config.yaml
d_model: 256
positions: "rope"
parallel_block: false
optimizer: "soap_variant"
seq_len: 512
Each number is 200 + 40 x the weight over its row's rms, rounded and kept within 0 to 999. Layers, rows and columns count from 0. The size before them is the row's rms in percent of the matrix's.

# up: layer 6 MLP up, 704x256, rms 0.155, rows 305-308, columns 0-255
# down: layer 6 MLP down (transposed), 704x256, rms 0.149, rows 305-308, columns 0-255
# gate: layer 6 MLP gate, 704x256, rms 0.15, rows 306-309, columns 0-255
up305,110,141,280,175,193,197,205,193,231,243,148,291,269,145,151,168,291,253,199,173,284,166,237,146,222,267,133,247,255,213,194,197,203,183,226,270,165,174,190,183,223,216,260,210,191,254,232,219,238,185,264,202,172,176,212,262,220,251,275,253,231,224,187,216,163,243,160,215,251,154,199,225,233,200,245,202,139,203,160,240,179,148,272,203,195,182,233,227,195,173,175,232,127,272,209,199,179,192,183,245,184,114,167,182,232,199,258,186,179,230,203,250,214,181,187,176,157,178,224,200,188,230,234,213,212,193,173,194,159,153,215,213,176,142,147,208,274,226,217,218,246,200,150,182,229,268,190,207,182,96,198,175,253,208,211,292,230,170,244,229,262,238,217,230,156,223,221,140,179,197,218,194,200,238,235,203,236,134,213,246,224,239,203,207,136,174,212,197,197,203,221,180,234,187,216,277,107,213,117,151,145,203,137,204,235,283,198,245,205,108,185,192,240,256,230,273,244,188,261,190,253,163,164,207,168,141,254,130,252,194,150,242,163,233,230,193,250,188,203,238,284,237,210,218,185,270,290,214,167,199,238,164,166,246,212,174,248
down305,111,219,234,195,215,195,163,191,183,135,184,225,161,207,137,192,204,157,216,244,201,139,252,252,187,198,223,140,267,184,220,154,193,181,192,247,211,172,233,201,200,170,201,170,196,209,227,189,204,201,180,221,159,205,266,167,198,236,96,211,198,143,127,260,333,162,227,160,266,174,217,194,220,214,155,159,171,237,219,242,157,206,226,178,260,275,160,148,203,159,204,151,183,196,210,185,155,183,230,154,196,212,197,190,189,299,136,170,226,131,249,180,202,210,226,185,278,141,215,156,206,193,216,270,251,261,222,169,98,138,243,235,271,177,147,205,219,190,137,190,239,147,159,181,216,157,159,171,205,167,182,200,278,188,169,250,185,144,227,243,192,214,280,170,221,140,214,236,198,198,252,164,217,89,222,120,161,223,172,214,219,154,162,144,230,207,208,223,213,215,202,208,205,156,192,123,177,251,229,212,174,266,214,219,186,190,169,205,148,251,186,205,155,162,104,140,249,171,157,188,296,203,219,160,261,190,201,184,200,219,192,132,142,205,231,224,220,178,228,267,221,148,167,189,214,292,246,165,190,221,289,166,183,250,231,189,273
gate306,103,222,219,166,229,124,115,287,172,190,234,209,148,186,248,192,213,186,150,202,242,227,197,157,155,233,211,193,181,230,128,239,265,213,173,208,187,167,265,128,178,244,303,142,221,187,255,190,162,215,224,249,244,283,196,224,179,160,139,228,175,160,237,164,245,207,206,208,174,187,143,259,231,250,213,231,197,141,182,181,170,152,191,240,280,199,113,231,257,196,207,220,253,203,166,236,173,199,191,224,205,182,215,188,170,185,193,154,220,282,232,279,186,199,197,234,286,188,216,239,256,132,235,85,202,297,178,219,159,166,223,218,228,179,239,219,111,272,171,185,225,220,207,214,148,197,150,161,210,208,183,239,181,230,168,172,191,208,227,222,206,153,176,186,228,154,216,187,228,122,233,219,161,259,127,186,141,293,238,284,269,143,190,234,252,209,187,165,150,173,193,218,185,244,258,211,173,172,223,218,207,177,197,223,156,151,192,153,195,244,151,251,229,159,212,226,243,217,134,220,204,198,216,146,227,187,242,272,290,235,274,182,206,171,111,181,159,134,186,169,224,238,255,187,203,225,196,185,135,207,174,193,146,220,218,203,206
up306,102,271,148,184,196,239,157,207,211,254,121,240,216,151,249,219,219,204,119,267,233,212,233,186,130,205,143,175,272,281,235,170,152,215,197,97,235,218,197,236,196,191,191,193,223,186,229,184,169,168,184,143,176,199,127,238,180,229,219,204,184,261,213,198,178,234,263,235,199,273,252,201,297,165,196,253,197,156,173,210,214,225,243,245,286,179,229,229,205,217,204,213,174,110,254,160,192,209,201,169,197,232,241,208,165,243,139,230,205,176,170,235,219,84,236,263,196,215,227,212,222,294,157,164,206,195,161,197,141,204,172,273,230,192,182,189,271,192,206,231,197,235,216,190,219,266,187,237,230,236,194,218,153,251,234,151,128,171,182,208,233,155,234,268,219,145,282,187,199,176,153,173,205,226,227,226,187,211,228,170,198,281,283,206,198,155,247,216,145,213,142,171,202,252,246,188,250,214,228,218,185,196,198,270,211,176,189,136,254,187,189,163,191,227,212,209,165,182,179,111,198,174,139,155,204,224,215,212,174,131,169,78,177,160,267,187,171,123,204,176,215,151,204,107,302,212,204,186,159,177,216,232,235,241,200,166,182
down306,104,270,230,250,215,174,177,188,189,142,166,191,253,232,143,197,217,163,188,184,278,231,208,204,184,139,206,170,277,224,189,232,138,190,100,186,234,189,180,202,146,140,175,241,152,232,206,237,172,202,203,174,214,155,144,162,197,248,220,209,235,200,193,201,202,212,234,184,175,128,232,238,235,237,179,201,190,203,232,233,213,163,180,185,160,171,173,198,268,223,157,197,222,218,197,195,211,164,283,150,143,129,205,144,198,206,246,223,207,187,175,191,210,162,199,265,147,228,192,215,193,215,209,182,224,197,192,215,231,230,156,231,208,235,184,227,256,165,216,156,282,187,174,125,168,158,262,162,131,204,134,233,118,119,217,193,209,182,127,200,201,157,325,166,225,239,174,238,135,288,197,205,212,216,118,137,162,210,246,198,251,184,186,274,244,186,306,263,189,231,201,234,193,242,163,250,239,264,166,160,263,208,134,192,157,176,212,195,164,97,191,222,176,263,211,213,143,198,232,174,212,255,232,252,189,178,186,229,198,202,222,266,188,195,131,275,195,203,103,282,141,244,164,176,240,137,236,201,189,217,179,151,193,148,175,234,285
gate307,113,265,221,196,166,207,222,179,171,134,217,199,234,205,157,193,197,242,191,171,236,202,189,176,257,252,184,153,209,247,243,182,100,184,223,184,175,218,199,243,150,189,197,134,239,191,165,238,250,208,128,220,216,161,189,180,202,233,278,225,260,229,258,233,188,140,209,159,184,222,129,186,165,246,146,114,150,209,107,256,220,183,196,180,216,145,190,186,223,256,238,160,237,196,228,213,246,138,143,178,248,123,174,223,209,165,169,127,146,263,242,230,185,289,189,187,214,213,202,180,275,212,184,209,200,160,216,211,273,206,196,237,204,175,186,264,197,171,228,203,190,99,174,234,202,124,144,246,315,174,173,172,164,227,194,185,183,225,200,125,111,153,136,148,251,244,178,280,180,169,221,228,145,191,191,237,161,165,167,205,196,246,235,157,238,195,263,216,237,191,256,219,177,200,96,186,232,245,151,198,268,163,223,211,172,253,178,143,231,193,211,191,212,221,225,190,201,221,184,163,189,258,238,223,194,251,197,218,131,143,221,178,277,200,195,217,206,156,182,156,156,302,220,240,136,225,181,154,144,207,149,226,217,178,221,286,159
up307,107,169,217,133,247,173,199,292,241,172,165,144,185,179,226,201,263,198,263,199,212,192,244,190,235,207,206,189,258,168,236,161,227,274,180,185,212,287,180,223,264,98,166,192,134,180,212,176,236,160,148,239,215,136,131,265,148,231,273,189,232,243,98,251,177,196,209,243,208,262,175,198,232,178,156,185,163,169,164,224,150,228,238,193,201,182,202,135,162,203,154,222,202,196,180,253,211,174,222,185,265,181,206,222,233,223,205,183,206,190,222,248,230,212,164,205,193,140,169,185,226,195,246,214,175,165,168,180,190,180,229,266,247,174,261,214,176,171,144,256,159,219,219,251,228,213,239,130,198,156,136,152,220,248,250,221,156,165,199,152,153,256,269,165,186,252,251,280,216,280,160,211,169,168,111,225,144,203,218,150,222,208,221,246,235,148,176,219,239,217,241,241,177,195,240,130,194,214,224,167,202,159,205,67,171,218,173,282,127,179,227,185,233,109,190,259,214,223,179,211,176,192,219,150,191,208,212,174,191,216,217,223,223,235,254,210,209,180,168,181,174,192,245,196,255,276,161,226,188,165,138,231,148,142,77,158,182
down307,116,83,224,156,201,207,151,196,239,164,187,124,169,178,110,142,163,216,222,174,244,213,205,204,225,134,193,156,335,223,216,118,169,252,250,204,233,177,150,232,170,207,163,178,186,177,213,251,244,242,190,175,237,253,170,251,192,159,276,208,120,182,163,273,174,201,169,185,222,296,128,218,207,257,232,199,208,155,213,183,189,266,250,203,117,174,173,222,166,192,249,200,166,120,191,273,156,223,139,201,218,204,288,262,220,176,228,170,218,233,223,246,229,190,266,228,150,151,167,240,240,209,164,149,172,146,176,205,237,209,263,227,213,257,214,264,179,170,194,179,158,128,221,173,224,237,178,200,202,236,177,262,257,209,226,245,164,242,180,158,231,190,213,214,170,140,156,277,221,240,282,178,234,179,170,203,218,233,129,189,198,258,225,204,214,232,181,212,146,139,135,199,217,227,97,190,197,166,284,188,137,203,190,198,193,235,222,234,154,202,255,183,189,224,206,192,226,215,150,193,143,211,233,180,187,197,139,223,232,142,126,163,227,170,155,181,159,215,190,231,225,199,203,187,249,213,246,209,195,200,175,134,172,170,124,158,208
gate308,084,155,198,217,188,188,203,201,206,265,285,285,223,182,173,109,222,176,143,323,187,228,189,206,186,158,229,209,149,194,275,186,239,126,187,195,181,234,284,216,267,154,198,238,208,195,201,160,230,144,228,193,226,163,210,238,211,197,236,211,175,222,224,209,176,226,196,153,179,218,233,124,223,90,217,217,243,152,220,190,257,181,169,148,181,243,192,224,208,176,194,220,237,273,164,216,162,134,187,208,212,272,218,189,163,237,192,257,207,139,176,257,210,198,214,210,204,215,221,313,174,186,131,218,159,236,255,223,210,266,188,239,165,171,197,243,132,245,314,133,194,145,212,244,153,213,188,164,188,165,230,179,197,252,267,165,247,214,157,156,212,152,181,174,216,214,182,197,184,179,231,232,153,170,200,202,183,298,132,203,221,155,213,229,185,152,148,226,179,225,106,171,226,157,79,179,190,203,196,229,156,214,235,279,244,142,200,142,142,145,224,140,236,229,159,242,169,256,149,264,186,197,214,105,215,193,242,201,151,183,163,254,165,190,267,216,214,154,225,222,223,157,178,223,169,223,242,162,217,194,238,214,206,191,213,234,216
up308,081,191,206,257,199,187,219,184,211,290,215,254,217,193,251,206,196,170,218,202,275,234,207,191,199,205,226,193,199,149,146,167,221,187,224,237,186,186,206,225,197,147,202,178,170,254,157,195,161,213,239,171,168,237,202,224,160,238,247,207,222,194,193,148,184,211,199,225,197,202,276,131,218,144,222,187,160,148,254,261,245,192,184,202,187,181,149,146,224,203,179,159,258,245,242,195,201,193,169,210,275,151,192,220,159,213,173,195,242,107,192,269,226,255,212,200,171,187,254,246,215,245,205,215,149,222,221,230,227,233,190,152,177,213,227,275,198,208,272,101,257,249,193,211,179,179,194,262,251,147,167,196,247,195,254,228,286,180,150,234,247,202,158,274,250,191,133,218,244,238,206,159,167,197,131,244,203,264,191,201,209,226,252,145,154,218,140,198,144,159,150,94,197,244,172,195,186,267,189,177,157,98,198,235,273,157,127,245,131,197,190,240,204,153,167,189,127,262,183,232,208,183,196,113,266,229,139,160,142,164,240,241,146,297,193,248,261,220,307,216,239,163,187,251,220,188,216,199,156,174,249,230,150,250,187,169,180
down308,099,172,239,230,124,133,209,227,192,216,136,220,219,152,175,196,204,186,230,185,174,208,191,256,187,231,190,161,215,190,201,129,204,127,222,250,199,175,164,179,269,224,218,142,159,189,170,196,219,205,260,201,133,215,202,201,125,188,218,235,244,127,243,188,245,147,222,213,199,170,247,221,190,229,228,253,190,136,207,219,212,190,265,178,181,218,118,165,221,183,226,151,304,199,244,211,197,311,213,169,205,201,118,291,188,232,297,215,203,162,153,252,232,194,219,262,191,191,213,168,178,186,199,196,184,182,172,182,250,255,204,159,188,225,255,196,225,159,234,141,203,259,149,206,225,192,171,211,247,169,126,130,247,143,206,210,249,192,164,197,227,172,156,258,234,180,217,245,237,272,196,147,249,243,163,239,198,178,274,234,178,254,222,219,156,244,148,174,242,93,183,166,216,139,204,233,176,169,207,165,186,92,149,234,277,213,186,219,174,321,203,173,171,173,138,172,209,211,188,214,237,167,203,138,194,219,101,244,171,198,180,171,177,251,188,192,223,198,194,203,222,160,151,251,238,181,196,236,238,195,204,196,85,296,173,240,195
gate309,102,199,198,191,148,282,133,222,175,222,281,229,167,219,170,188,178,181,222,258,217,228,238,267,222,158,235,179,160,257,201,253,174,190,230,247,221,214,176,185,224,271,193,243,199,168,143,160,177,146,270,284,201,196,231,169,199,259,124,247,186,260,263,185,274,222,220,166,164,166,187,199,223,284,113,187,171,204,238,194,165,138,222,173,177,202,213,101,197,221,269,273,182,264,174,242,154,185,249,209,191,227,232,183,178,175,271,204,166,188,241,195,168,181,195,209,256,249,171,163,216,125,228,211,185,213,177,179,196,215,232,186,219,167,279,211,249,220,189,166,174,150,154,140,160,160,202,198,200,176,193,250,170,141,137,234,264,166,343,112,132,171,154,247,176,220,162,264,241,153,207,186,255,200,300,189,224,173,229,264,253,190,193,175,191,205,165,131,185,234,191,222,207,210,219,227,181,237,172,151,200,222,169,239,136,208,264,216,132,216,205,247,224,121,151,141,196,198,149,247,124,237,153,210,219,242,124,219,200,203,203,201,180,130,235,189,188,135,271,250,253,184,205,200,182,196,200,220,219,196,212,214,203,154,201,231,231